Weights of a small transformer language model.
Size: 14 layers, width 64, 2 heads of 32, MLP 128 GeGLU, vocabulary 2101, 0.716M parameters.
Architecture: rotary positions, capped logits.
Training: a variant of Muon for these matrices, 122M tokens.
Each number is 200 + 40 x the weight over its row's rms, rounded and kept within 0 to 999. Layers, rows and columns count from 0. The size before them is the row's rms in percent of the matrix's.

# layer 8 MLP up, 128x64, rms 0.221, rows 0-108, columns 0-63
093,195,193,178,165,109,225,171,178,242,142,168,256,167,186,190,169,164,157,149,194,207,245,210,211,203,245,220,213,136,130,238,121,270,200,163,206,178,162,145,243,209,182,283,180,169,155,213,232,171,210,211,185,248,186,290,199,247,157,130,207,159,142,184,187
098,177,154,249,207,141,202,187,220,230,206,240,235,262,148,303,187,194,238,260,211,239,163,221,202,204,199,141,168,172,233,206,184,194,209,240,164,279,130,208,224,143,175,215,215,241,190,295,269,118,197,213,251,133,169,240,187,205,185,190,187,148,199,230,237
119,185,200,145,168,201,223,207,128,167,265,159,180,112,214,200,161,149,179,193,188,184,162,246,143,211,231,169,238,201,213,195,212,195,145,256,258,199,272,149,155,186,219,219,213,206,241,198,115,176,199,227,169,230,266,143,225,141,216,289,170,193,229,249,268
109,225,245,200,212,186,248,205,274,183,221,174,110,215,172,192,191,129,203,204,216,204,222,207,231,235,153,155,231,179,158,184,240,183,220,268,150,235,223,223,213,169,218,207,193,175,140,153,280,268,204,226,222,306,217,212,107,229,228,198,211,129,194,269,237
094,218,135,240,290,178,175,280,173,269,176,185,199,193,198,305,192,209,136,175,155,159,154,205,194,181,135,198,218,192,228,271,159,263,199,212,203,206,231,177,191,145,263,166,148,199,167,201,245,191,223,126,248,234,225,196,218,237,139,214,160,224,162,214,227
107,142,246,223,221,182,279,198,237,262,193,110,195,223,227,235,191,252,133,205,200,225,274,176,197,181,225,215,214,212,326,155,191,217,204,217,124,211,205,135,248,207,206,250,158,188,223,192,269,147,266,170,212,205,177,192,182,263,236,219,184,232,190,204,223
098,236,224,200,223,197,206,168,208,140,208,191,185,238,234,235,167,246,175,193,175,181,125,224,166,218,163,163,240,154,206,302,276,248,257,156,221,227,166,206,130,187,166,217,196,232,168,150,146,139,176,234,109,192,174,211,141,168,210,124,225,262,152,181,193
090,240,219,198,224,194,237,177,188,200,148,233,187,119,292,179,209,209,136,172,166,146,156,160,175,232,121,166,271,146,235,189,186,180,183,207,198,186,219,201,140,237,178,243,197,225,213,251,188,230,116,143,147,278,181,161,236,197,214,189,234,237,148,275,187
101,206,139,157,207,223,217,180,197,226,237,138,176,143,233,169,172,252,193,152,144,236,256,219,262,240,140,215,200,223,257,222,225,235,208,165,215,213,179,133,198,213,236,177,203,237,118,160,180,273,229,184,214,213,90,202,221,157,250,166,143,131,180,184,251
102,88,214,195,198,144,203,189,168,197,191,216,249,191,219,181,167,163,176,213,249,263,199,277,142,235,191,199,201,177,178,179,140,212,220,198,184,205,212,218,141,316,236,148,136,210,175,217,266,246,202,254,222,229,213,209,283,207,153,207,281,166,225,199,169
093,142,206,253,234,222,234,126,129,161,185,278,195,304,202,157,195,173,197,189,270,227,223,157,220,175,189,247,183,170,209,230,188,175,270,214,188,148,161,201,250,279,233,167,202,204,255,213,199,163,232,214,222,163,206,188,159,228,192,101,232,262,183,194,240
107,190,227,225,166,254,214,191,251,235,155,235,138,244,239,264,136,223,137,193,227,204,155,199,254,238,199,272,212,201,209,232,126,153,200,255,257,165,202,186,209,213,152,196,206,239,221,175,244,163,256,204,128,204,183,130,227,144,220,157,178,226,265,280,180
100,236,176,142,231,184,188,175,154,154,232,153,223,243,146,201,185,287,163,235,192,173,225,172,214,191,209,173,219,142,252,286,137,174,190,248,233,167,305,288,272,194,206,200,233,149,168,193,204,176,222,241,206,211,259,164,257,172,214,192,175,178,239,240,172
111,199,221,281,92,230,166,177,240,211,171,214,147,246,234,209,210,234,184,269,228,248,212,217,102,190,181,214,198,144,243,184,233,173,240,151,137,234,149,207,160,199,143,266,255,183,181,239,174,228,179,228,183,142,150,199,177,165,257,238,178,231,209,225,234
122,204,265,179,187,212,156,123,233,227,203,191,156,225,180,214,184,200,210,216,174,290,254,210,190,158,162,254,248,222,160,150,140,285,194,186,230,153,239,253,186,268,194,190,203,192,157,187,193,193,217,218,219,200,125,189,243,221,160,317,142,204,142,242,223
098,187,236,200,179,174,143,265,228,139,149,208,177,229,249,268,223,318,150,158,184,160,222,269,192,226,246,216,215,149,219,248,125,271,196,213,198,252,166,149,256,176,185,120,213,212,230,200,228,146,253,183,200,189,215,221,164,232,229,208,240,205,228,191,198
104,197,163,163,208,164,242,149,150,216,172,263,264,163,198,199,151,129,280,211,205,149,202,221,155,219,163,158,198,194,217,208,206,166,135,279,140,113,230,173,238,176,179,217,157,173,245,203,205,210,150,267,218,152,272,215,193,176,236,226,179,132,199,155,236
105,226,239,206,229,221,256,180,298,190,121,142,181,145,213,253,264,209,184,138,239,192,181,241,209,101,279,207,180,223,194,225,140,151,207,94,193,197,259,188,237,243,192,167,226,222,160,198,174,172,239,233,149,217,186,194,185,181,205,144,201,200,225,201,223
089,68,207,222,196,212,211,184,233,171,174,202,140,159,207,138,147,238,181,213,177,187,226,157,198,228,171,158,228,129,246,214,213,207,135,174,220,192,249,205,280,219,176,264,213,266,167,177,168,201,233,185,191,162,199,245,128,191,95,208,225,251,196,179,230
112,198,240,235,265,179,172,179,157,175,189,181,229,173,196,220,254,187,211,260,201,215,259,233,236,194,192,254,162,240,205,173,197,270,246,170,166,148,261,140,201,224,218,167,136,244,176,299,189,182,246,198,139,229,317,234,144,187,181,172,208,222,145,165,215
099,128,224,219,210,209,197,209,166,205,105,162,158,214,200,141,209,228,210,261,278,256,178,140,259,217,248,187,244,175,160,129,179,193,157,181,156,263,267,208,168,202,171,180,173,252,199,247,182,212,225,188,186,191,245,182,205,236,228,187,218,197,76,248,176
104,248,110,201,144,132,224,171,195,259,222,203,236,130,187,217,163,239,152,165,172,198,174,154,218,194,216,171,230,217,272,184,110,195,236,170,143,167,168,151,227,266,145,171,162,216,249,237,181,250,274,224,211,231,206,199,262,242,201,161,187,214,217,192,140
095,343,208,236,176,168,233,138,206,244,189,206,176,288,244,259,249,194,182,231,167,189,176,215,190,288,209,151,167,195,246,208,162,176,245,138,257,212,180,181,136,174,196,189,249,223,191,215,144,186,214,179,198,208,159,252,229,147,203,199,152,169,145,213,199
096,275,154,185,180,208,228,185,161,172,167,220,232,229,194,221,268,217,282,183,171,250,183,204,222,240,189,182,161,171,266,250,231,184,163,206,120,268,192,208,191,207,182,145,267,132,154,207,241,184,288,201,112,118,239,228,183,176,231,180,216,197,243,218,204
104,175,182,225,262,208,182,205,165,271,156,203,189,179,219,260,204,273,159,213,217,195,229,252,248,181,218,219,176,299,203,197,175,180,272,259,245,190,151,176,226,207,216,126,235,220,234,246,241,172,236,177,185,306,227,153,255,173,140,145,218,174,222,243,180
103,186,229,126,266,244,220,196,181,203,242,186,246,251,217,141,263,194,194,186,151,138,191,208,144,254,192,209,257,243,231,210,195,264,213,249,226,219,180,203,189,123,208,241,211,187,193,181,211,251,193,170,153,243,244,227,196,247,134,171,123,147,157,205,99
091,177,148,263,187,204,138,132,141,180,216,154,153,273,193,215,138,211,222,234,215,154,169,192,211,181,132,218,139,201,197,197,184,241,174,167,254,154,136,133,231,233,192,173,189,260,233,168,213,204,260,163,244,104,193,234,243,186,215,202,237,218,257,156,240
082,161,133,177,172,230,251,139,160,127,213,193,178,197,197,264,184,146,194,177,220,188,156,277,152,201,135,259,160,234,225,282,136,215,170,196,177,165,224,180,173,230,189,247,178,242,257,251,179,202,291,217,227,191,218,143,145,252,158,229,208,176,200,178,165
106,201,184,252,218,135,209,274,235,192,178,195,119,230,214,237,190,167,219,261,239,286,136,186,210,265,196,186,127,239,219,207,274,211,243,161,174,238,203,174,179,179,228,198,205,313,211,177,195,232,243,149,175,166,114,220,196,170,257,185,200,177,224,213,179
097,188,162,128,243,222,189,183,213,210,227,191,239,177,220,236,192,170,209,196,166,226,225,240,267,204,188,180,162,241,185,111,208,163,213,106,219,234,168,253,177,226,256,150,187,281,219,247,210,253,197,289,190,171,168,179,115,242,172,195,172,153,177,224,288
111,251,201,120,184,165,252,233,194,254,245,202,162,234,161,248,192,279,219,223,269,186,226,291,132,243,284,206,177,214,185,203,186,156,237,127,138,175,188,184,195,167,180,244,181,164,246,167,154,183,244,228,195,192,154,209,228,184,237,160,193,168,165,135,230
107,169,118,240,142,226,173,205,161,186,212,158,212,244,216,263,243,149,142,163,239,188,244,242,177,222,207,246,155,183,182,194,255,154,250,204,206,205,201,179,213,220,270,157,208,152,221,164,168,210,155,229,142,205,221,277,192,236,209,242,143,146,137,111,142
109,280,193,200,214,210,208,161,186,269,242,261,241,156,156,246,146,158,197,229,197,215,153,220,176,165,190,166,223,162,188,254,187,172,197,182,134,278,213,167,199,239,230,216,138,202,238,190,162,243,183,207,247,257,122,174,125,197,176,130,222,280,247,241,170
092,251,181,187,187,228,263,201,193,256,236,226,283,230,193,226,174,205,183,213,132,211,157,175,239,181,177,234,198,188,248,174,144,222,111,255,174,186,183,142,241,174,172,186,155,205,259,157,283,161,196,262,187,147,177,209,250,255,274,218,268,236,229,171,174
094,246,209,155,154,227,222,197,281,186,159,192,190,175,227,201,208,202,240,201,227,162,189,194,199,153,159,203,211,147,155,239,162,236,184,206,243,149,251,202,167,224,236,164,238,246,143,153,310,121,194,213,241,162,179,193,235,186,214,211,248,195,80,188,122
109,161,120,193,205,120,213,195,207,181,164,201,220,207,201,146,145,204,196,231,200,203,187,247,174,220,144,188,254,164,247,176,167,176,218,190,291,199,241,183,219,153,211,271,130,315,191,188,207,191,225,151,199,143,220,143,269,291,221,206,200,193,223,164,171
095,193,220,203,226,321,262,188,195,238,199,217,259,146,210,241,172,163,87,220,175,202,119,207,231,193,180,200,258,206,164,240,202,272,276,180,181,221,279,219,211,197,257,252,170,188,241,163,253,194,234,228,206,189,266,215,213,194,164,245,195,194,201,186,189
105,101,279,178,161,212,172,179,163,256,173,243,165,165,160,161,183,162,250,217,220,211,225,194,201,265,181,182,172,148,189,174,172,180,273,168,139,168,227,247,192,153,258,270,208,207,186,134,179,261,261,165,230,215,140,222,193,213,231,252,232,147,183,251,212
094,207,243,263,199,241,246,281,232,178,150,182,243,162,174,262,178,177,185,219,241,205,200,209,196,189,230,163,222,190,195,206,183,152,188,243,264,205,236,269,247,144,221,244,230,92,205,243,241,151,215,233,170,256,228,233,155,233,202,284,188,134,218,207,266
102,142,168,268,145,170,272,226,137,155,196,234,112,185,150,221,176,224,198,194,205,191,121,241,179,267,183,173,221,161,202,166,213,162,118,196,170,183,166,164,217,181,139,187,218,252,180,195,222,214,240,149,272,204,263,203,176,254,202,148,183,168,238,188,264
100,256,191,195,154,174,191,149,219,153,170,243,237,229,183,238,170,188,209,184,218,212,299,287,259,231,275,182,225,197,218,225,231,257,193,198,231,215,259,214,188,203,175,194,151,203,218,253,165,177,216,174,154,186,173,246,229,207,175,154,230,274,83,278,194
105,138,255,212,190,171,192,209,153,285,271,118,166,192,138,225,192,246,183,186,226,204,199,158,206,183,176,171,195,236,219,184,209,286,240,214,164,222,244,185,192,178,165,150,186,180,167,232,207,205,199,251,279,216,189,186,224,127,265,278,243,256,251,197,127
111,150,218,204,286,175,142,203,194,166,276,209,273,210,278,168,217,188,132,204,253,101,234,205,177,234,204,148,222,214,188,158,212,185,170,185,219,195,193,257,202,207,241,192,247,155,220,163,239,242,256,167,153,167,210,150,237,244,245,222,237,186,134,137,185
099,198,183,148,117,215,200,176,217,221,202,231,247,166,183,114,262,204,180,156,212,235,191,145,219,212,158,277,217,134,222,198,205,192,195,277,207,159,222,114,206,259,123,269,209,212,253,184,159,217,165,210,221,208,225,182,212,179,165,248,163,251,185,186,293
096,166,186,126,197,152,260,204,154,249,176,180,193,227,198,177,186,143,226,261,263,201,259,125,140,181,178,144,187,217,243,119,184,247,196,244,174,193,164,220,262,230,135,177,228,199,238,218,176,170,177,230,207,169,267,211,255,219,250,192,144,243,242,151,143
103,247,133,198,179,234,234,132,252,138,162,222,286,183,228,154,172,174,220,180,155,161,212,153,179,151,245,179,196,128,234,126,163,148,180,165,232,202,202,220,164,234,134,180,191,235,196,194,154,225,191,234,176,211,146,219,242,219,226,290,228,182,203,136,265
098,244,143,181,249,222,155,181,218,160,240,215,282,167,201,155,202,257,218,166,234,172,218,176,200,223,189,256,206,263,217,187,145,254,214,210,279,214,235,210,118,201,128,170,177,233,212,241,153,223,245,160,169,232,194,215,250,308,168,239,168,230,187,185,265
096,201,342,254,149,173,185,211,220,182,225,205,190,173,180,215,206,244,248,200,265,182,159,209,178,123,221,214,285,233,186,225,240,195,234,223,212,181,84,256,224,178,183,138,227,210,178,241,169,221,240,247,212,215,193,203,190,143,199,205,204,123,229,194,239
095,171,227,233,230,211,207,195,186,153,254,278,181,181,233,216,204,229,204,181,204,234,217,209,182,132,117,223,252,219,182,173,209,198,210,184,184,235,160,187,101,206,263,198,236,166,254,197,275,184,126,246,237,223,127,230,176,201,222,297,118,204,213,219,259
109,228,168,201,186,220,209,155,232,233,285,184,192,176,181,195,177,250,233,134,225,226,228,194,265,218,205,203,234,94,224,212,175,296,140,142,257,184,235,215,181,201,200,185,173,194,238,231,223,159,115,187,154,216,203,228,143,304,220,250,156,214,163,186,201
097,215,189,225,204,185,238,211,253,275,188,167,145,258,209,170,118,222,222,194,204,265,234,139,135,246,191,169,267,225,183,152,211,194,131,269,186,190,171,175,173,197,199,271,196,206,149,259,213,249,111,189,191,228,180,201,161,186,167,231,185,167,206,178,100
108,178,152,188,259,209,174,158,146,161,262,204,197,152,241,297,160,196,232,203,234,221,119,136,212,173,149,151,163,217,163,162,198,177,242,161,215,200,173,197,242,189,268,167,142,168,172,200,272,213,235,167,185,215,215,178,271,192,242,172,272,157,174,206,133
097,160,308,145,152,164,149,203,165,194,213,205,234,200,200,269,172,180,180,259,187,241,144,202,182,209,280,180,238,234,265,203,198,225,220,251,219,240,179,198,247,208,182,137,221,216,166,204,253,128,222,164,212,177,200,201,266,192,186,200,168,199,256,315,166
087,221,224,240,176,226,141,237,278,164,221,241,186,299,277,211,166,252,133,256,169,224,207,182,187,201,208,246,218,243,199,199,196,257,203,216,188,210,155,187,173,263,192,205,97,258,168,231,194,250,242,148,178,202,162,248,177,223,229,157,277,205,235,181,169
089,257,159,177,214,251,176,228,208,245,143,165,187,171,137,207,209,223,188,222,260,178,147,264,168,151,171,241,199,196,279,188,292,144,235,287,181,265,247,198,191,263,162,100,198,177,223,226,196,192,226,211,189,182,196,215,133,219,238,199,240,166,209,165,219
096,182,234,215,270,229,174,176,227,231,99,124,200,273,195,207,232,232,288,188,202,234,176,144,217,159,192,195,148,197,220,254,179,245,235,262,203,232,216,246,217,168,146,214,143,216,197,164,220,213,222,177,218,231,247,156,235,241,148,279,140,181,178,233,144
106,217,246,164,99,175,228,144,177,126,195,263,143,204,254,172,181,151,191,291,192,218,204,193,180,239,233,236,216,158,158,160,126,197,152,142,168,244,221,202,199,249,174,200,192,199,273,118,212,223,210,200,199,205,187,209,182,208,140,192,215,157,168,248,275
100,181,250,219,175,236,214,230,197,201,237,221,249,229,130,213,184,239,217,265,244,217,215,280,289,267,245,180,125,195,258,158,206,153,146,145,198,191,140,205,208,191,220,235,229,270,162,230,220,178,133,162,184,155,160,225,162,159,176,168,236,184,158,147,231
089,176,135,236,229,233,222,206,185,120,188,109,145,215,110,229,191,160,248,147,193,124,195,218,237,190,251,140,192,177,166,179,188,152,191,221,189,240,174,190,253,182,252,208,218,175,270,222,200,201,162,150,130,226,209,178,267,191,179,160,190,214,154,249,133
084,216,253,209,179,158,182,181,317,174,177,142,132,210,229,193,217,226,172,185,179,223,307,225,252,223,198,185,190,173,170,150,194,201,241,166,187,158,153,227,287,214,282,198,217,182,222,216,222,183,166,159,271,223,195,214,184,214,269,205,145,259,205,252,153
092,206,146,229,222,214,167,225,179,240,187,185,133,249,222,192,190,230,223,158,177,171,148,179,276,225,230,154,300,174,186,230,154,137,230,223,159,197,216,248,203,240,240,179,133,123,208,180,165,227,289,170,241,190,241,231,153,235,218,185,188,174,204,124,127
104,183,193,232,216,246,204,139,169,199,131,191,168,250,214,179,145,240,227,260,214,193,180,137,136,283,197,209,243,266,188,289,244,227,172,221,237,128,175,166,236,265,178,263,152,220,164,207,111,188,185,209,217,198,239,222,211,206,142,188,170,171,240,180,157
097,236,239,174,245,226,241,274,159,171,266,253,203,202,256,229,119,284,242,224,194,224,145,186,228,145,173,85,180,189,250,217,269,221,239,202,180,184,185,194,215,208,225,142,113,221,201,190,256,204,168,219,220,175,210,176,187,202,153,250,177,195,215,163,236
095,131,173,248,167,190,215,173,200,207,253,207,230,216,251,214,257,169,214,178,156,168,171,267,238,180,217,236,223,140,175,272,211,265,73,176,197,237,230,225,200,281,218,215,210,216,175,227,224,204,221,137,207,255,174,281,203,218,244,201,113,219,173,209,195
094,209,266,188,260,270,260,207,157,223,209,209,230,120,218,205,237,220,236,273,195,241,207,188,151,102,163,186,126,148,142,167,219,265,232,172,206,208,193,180,194,193,241,128,186,209,173,207,209,146,212,241,128,189,210,274,253,232,197,207,218,206,139,191,189
088,220,209,197,194,175,211,234,164,270,177,142,247,231,190,257,170,254,242,253,178,167,177,221,166,174,207,168,180,138,157,264,158,231,272,176,209,171,280,232,232,238,98,200,158,201,194,275,223,224,226,232,178,226,193,155,234,238,247,232,229,281,189,242,235
097,203,244,264,211,237,177,125,229,247,148,226,157,264,142,257,239,214,239,163,237,178,200,242,173,177,206,221,190,154,141,195,216,149,217,208,113,231,210,176,207,125,156,209,218,171,252,207,202,151,219,167,204,269,212,179,223,112,248,157,161,206,195,282,188
106,236,244,163,199,200,158,266,177,160,139,127,186,181,192,130,133,184,221,248,215,183,225,224,238,149,224,277,245,215,226,172,155,283,251,233,143,182,193,206,154,196,192,204,262,245,140,166,212,220,245,219,214,252,174,238,232,217,228,163,216,222,297,187,177
097,241,198,135,213,228,257,245,251,177,237,207,200,192,140,172,173,209,206,235,161,224,272,209,237,219,227,209,137,197,144,180,124,211,165,234,174,157,154,227,198,259,231,168,162,162,224,134,205,242,161,235,272,172,212,193,166,142,288,238,246,191,260,254,238
100,251,219,206,163,201,191,208,228,232,223,125,199,159,150,234,254,136,216,187,183,248,232,212,177,249,220,225,189,292,193,163,212,194,183,206,207,254,195,282,254,185,269,234,240,158,186,211,257,220,155,276,110,175,218,228,149,172,203,255,253,155,167,156,231
102,194,151,271,196,266,180,241,189,161,144,215,243,211,267,179,123,236,214,252,177,234,226,156,235,207,218,231,247,191,170,203,181,255,196,290,263,129,263,178,243,223,157,184,186,190,172,209,156,196,188,180,114,237,210,210,226,141,236,195,261,201,154,148,178
096,196,277,199,207,228,228,230,230,170,181,174,154,205,194,201,237,197,84,307,98,229,224,192,287,211,162,161,212,239,258,176,187,183,172,145,196,186,175,183,199,221,175,218,153,243,159,208,182,149,227,171,209,247,161,197,133,224,257,239,195,164,156,199,174
098,223,260,173,214,191,226,275,225,131,153,202,255,211,265,154,236,185,197,210,194,219,185,216,252,200,227,181,168,141,211,267,333,253,181,255,184,206,131,164,245,211,148,178,143,168,204,162,220,190,245,219,177,223,189,214,204,248,157,167,199,195,275,211,154
101,246,180,223,166,227,189,233,234,272,179,217,180,261,235,209,176,218,195,133,244,199,198,208,226,159,231,238,164,210,196,139,229,191,217,226,203,241,179,216,219,318,257,162,147,214,191,106,206,141,247,287,235,226,223,233,180,261,226,170,196,222,138,268,198
101,163,205,185,153,181,141,244,158,150,226,184,235,147,293,167,272,231,145,195,193,211,181,175,195,164,274,192,205,206,236,273,179,271,186,173,207,227,192,207,172,160,139,131,251,206,164,168,263,217,173,205,155,195,171,240,207,265,284,211,236,230,196,141,201
087,190,158,184,183,177,169,170,204,234,255,196,166,143,171,302,131,222,128,177,282,272,171,213,256,190,198,179,229,317,181,197,201,154,205,174,162,190,204,201,213,192,187,222,211,202,116,161,191,239,206,261,168,143,190,199,266,147,167,190,227,192,196,249,186
095,164,167,238,268,205,163,194,184,213,206,211,289,252,200,223,198,203,139,226,218,171,149,214,220,197,250,177,161,156,266,236,223,118,181,227,260,182,174,202,197,176,138,209,198,187,245,206,148,153,123,214,289,230,124,183,183,206,232,179,192,224,277,275,181
096,156,255,253,197,102,248,205,203,135,155,162,213,161,201,300,213,202,190,251,174,197,210,216,233,277,188,240,231,191,170,108,183,215,184,178,179,224,203,237,147,253,236,158,244,215,213,243,136,156,135,200,194,165,239,233,218,178,185,253,176,188,167,140,218
117,238,177,185,195,223,177,277,225,180,175,152,186,168,189,262,268,245,172,177,160,161,214,201,215,156,206,171,214,202,177,214,212,219,175,200,188,181,153,167,245,174,84,270,196,309,286,245,140,185,202,230,163,134,209,190,254,217,214,221,178,272,231,186,219
089,222,216,200,252,230,137,199,196,161,146,244,276,224,173,159,191,193,121,231,235,250,216,271,153,189,225,136,190,210,226,191,143,161,268,227,160,211,229,194,294,212,158,211,173,156,199,146,174,144,235,207,221,192,202,197,174,158,235,172,165,132,181,139,276
099,124,212,201,170,125,260,227,199,235,207,229,271,166,170,150,187,141,171,154,239,200,191,155,151,214,183,233,216,269,197,166,201,163,224,179,234,220,202,278,128,192,170,269,186,286,219,191,162,230,258,130,136,209,264,226,230,213,192,171,164,211,226,227,215
114,211,185,183,152,187,157,187,225,234,194,211,158,215,145,205,180,218,157,198,139,242,219,230,184,140,274,239,186,208,163,221,177,142,271,141,189,139,259,235,220,151,282,89,136,229,236,211,242,184,165,183,147,185,224,225,139,209,146,254,193,167,184,195,201
097,214,176,183,219,218,240,157,204,189,207,214,258,200,220,187,172,217,160,233,232,229,208,133,192,124,165,234,216,207,142,271,162,243,224,115,210,149,189,260,165,214,223,212,184,233,244,270,268,164,95,147,169,187,198,207,247,169,191,188,222,186,273,128,151
097,202,212,228,239,189,221,270,228,194,173,114,229,240,191,247,161,250,145,207,237,155,184,212,189,173,226,161,241,190,223,162,187,257,202,238,202,165,245,221,183,226,258,267,243,186,232,217,103,197,203,213,209,238,222,92,210,215,295,201,209,229,141,228,269
114,184,220,205,253,194,169,151,200,185,171,172,209,224,222,212,279,167,195,182,230,285,167,159,169,256,138,241,221,251,170,190,245,260,271,162,180,117,179,173,150,201,227,252,231,234,172,176,214,211,154,152,189,141,217,176,159,184,194,195,81,130,203,200,188
088,135,245,176,221,207,217,189,187,216,267,210,232,157,241,186,212,229,250,150,111,220,200,255,114,254,169,262,209,285,163,212,181,199,184,256,202,222,175,187,251,147,199,138,273,276,176,268,203,234,212,211,150,207,152,168,229,171,198,211,210,240,182,153,184
093,222,143,245,224,147,196,215,249,147,174,149,113,160,220,209,261,224,220,228,247,198,227,96,209,239,229,182,157,245,215,236,188,186,169,169,267,185,266,257,204,147,198,243,164,182,129,158,216,299,239,179,196,202,226,186,203,155,214,172,163,231,192,231,176
095,173,186,161,107,182,238,195,207,198,226,189,233,186,166,209,108,238,194,161,210,178,101,236,150,191,229,190,221,248,170,188,141,244,181,197,159,154,194,197,232,171,250,172,170,168,152,145,207,211,178,297,224,172,217,215,115,198,159,190,299,237,198,169,177
113,199,222,258,191,208,148,234,195,160,244,190,197,158,211,216,209,125,156,189,145,162,118,218,278,231,244,197,178,133,212,254,180,247,189,201,177,249,215,228,158,254,218,88,220,114,199,188,158,234,165,172,201,144,215,218,197,258,211,244,213,176,229,171,139
092,168,219,155,300,186,169,281,188,260,218,131,186,237,195,171,127,257,198,169,182,140,197,221,194,154,159,201,239,163,166,184,241,235,153,200,187,204,256,224,184,125,174,217,235,228,221,246,198,236,175,279,161,255,231,224,181,143,266,217,230,229,145,218,188
086,239,185,197,217,203,120,164,231,264,137,123,235,165,211,299,222,164,233,228,208,275,194,135,154,152,178,180,235,178,217,167,198,209,215,220,221,214,179,235,239,232,233,172,142,210,243,267,144,191,249,178,225,232,181,182,241,181,161,212,103,150,197,190,246
107,251,221,218,197,173,205,215,206,257,75,172,188,217,164,240,195,261,170,171,223,112,188,163,179,216,251,161,262,160,254,157,214,214,206,273,183,240,178,179,198,226,295,168,195,189,168,171,230,256,242,175,258,222,231,253,213,216,155,190,222,275,196,219,185
102,195,213,213,246,130,218,231,240,202,184,238,210,120,258,158,255,184,148,229,84,185,210,169,205,188,179,218,271,200,249,222,194,169,186,244,145,206,217,244,238,105,258,134,218,240,212,238,185,202,263,194,154,184,255,133,236,191,172,168,206,197,183,219,179
109,241,144,158,175,124,161,131,183,253,197,168,218,248,205,196,179,184,229,227,208,265,208,203,253,164,200,261,161,212,206,246,224,236,161,84,246,204,210,264,195,231,161,203,148,168,167,203,184,247,170,223,236,208,215,148,221,315,228,254,185,200,171,180,176
102,187,245,170,153,141,205,191,162,175,247,222,193,207,249,148,239,264,180,165,184,167,193,229,162,220,207,193,273,181,141,146,257,123,212,121,196,219,212,172,196,145,167,206,185,177,172,187,257,196,290,159,193,172,183,174,217,261,138,253,134,205,126,229,168
085,155,190,237,196,232,170,174,227,167,198,165,308,209,210,249,222,161,159,212,236,224,204,151,134,219,184,180,208,225,219,214,165,272,268,126,223,211,211,144,193,210,164,203,267,209,259,144,232,248,260,217,221,151,274,221,160,159,112,172,213,178,231,161,203
111,215,245,144,232,165,228,162,218,198,228,211,208,209,165,228,165,241,250,171,200,184,243,156,206,260,200,265,241,283,145,154,207,233,192,145,226,234,257,138,220,145,230,209,285,261,150,175,256,204,259,171,167,260,196,210,159,182,195,225,113,223,237,165,187
132,188,212,202,179,210,216,258,184,237,197,175,196,234,191,269,142,202,234,204,187,138,239,169,235,239,162,259,164,256,254,238,216,116,248,189,203,177,169,200,190,112,179,199,187,256,139,152,197,240,218,165,273,199,280,271,202,301,199,214,188,194,194,155,175
100,191,257,252,184,176,176,133,206,183,169,203,168,254,174,157,233,205,149,250,179,224,245,207,251,183,200,202,150,246,205,138,239,178,260,187,157,198,141,255,242,189,207,163,138,177,68,212,149,199,209,129,158,209,198,245,247,157,191,218,212,152,149,212,162
110,286,152,204,189,221,274,215,203,221,174,237,158,124,206,181,175,163,251,164,197,231,197,186,202,164,104,197,206,203,184,209,306,200,183,188,200,226,212,231,176,294,183,197,204,170,278,161,191,259,184,245,214,199,201,170,164,238,273,242,211,191,158,230,118
096,183,205,183,208,221,230,183,167,185,118,129,196,231,205,150,132,190,219,226,190,194,249,232,195,194,219,134,207,215,169,217,126,190,144,274,195,170,194,276,189,225,143,325,229,170,172,199,206,164,176,163,197,205,238,131,147,240,241,251,254,154,183,165,197
090,219,137,193,144,197,164,200,213,219,101,194,209,200,164,230,200,215,222,247,240,229,155,174,221,178,239,202,173,272,235,209,184,200,173,297,188,237,220,208,221,242,261,165,158,310,158,188,174,264,220,281,110,190,251,188,191,217,236,144,204,212,211,190,200
096,217,180,248,246,153,222,172,206,183,199,215,236,198,153,218,272,262,247,134,148,187,121,159,179,291,154,249,219,159,225,175,232,181,241,179,189,166,169,203,232,241,221,208,212,164,264,243,150,187,179,220,134,247,216,310,220,212,197,250,188,175,254,219,171
096,189,155,166,155,150,268,137,140,120,182,193,305,190,184,221,169,191,237,213,166,225,210,202,225,241,249,189,188,164,109,171,210,156,266,160,157,197,151,245,210,157,211,171,133,214,198,235,262,148,239,211,200,170,194,237,171,240,270,241,218,181,187,203,218
095,205,266,207,121,242,80,198,203,167,227,263,187,154,159,147,243,136,127,243,212,157,223,223,186,207,208,262,223,202,193,229,262,216,222,196,173,157,191,176,171,176,192,223,194,139,247,164,211,213,184,235,156,202,141,203,166,143,204,170,231,155,184,177,289
092,148,231,189,232,239,166,214,201,227,164,141,233,184,180,270,222,243,181,211,245,142,251,217,196,106,169,230,203,191,201,248,203,250,265,148,293,106,220,265,206,218,262,171,172,166,171,209,235,168,214,215,252,213,174,236,205,257,201,178,183,219,140,169,250
096,178,211,269,234,209,168,185,216,183,84,255,175,122,232,178,229,244,230,169,197,156,150,213,186,139,258,197,160,211,181,196,248,214,178,179,144,224,248,249,212,213,243,187,223,179,204,215,249,209,179,246,225,243,168,201,245,136,101,275,216,183,239,146,218
100,177,262,212,177,211,168,160,228,230,191,223,252,258,271,162,144,150,249,153,226,177,191,183,209,206,311,166,216,167,262,155,231,229,202,224,255,267,113,186,219,249,249,222,212,183,194,136,204,200,198,210,240,206,181,232,154,199,149,122,224,229,187,137,195
094,205,193,146,209,153,215,265,294,200,145,190,193,212,161,214,226,253,196,166,154,187,168,186,190,251,112,203,170,177,143,139,192,199,202,274,216,185,224,223,169,200,282,224,179,293,164,212,274,197,156,226,228,238,197,171,202,190,267,168,182,222,164,136,254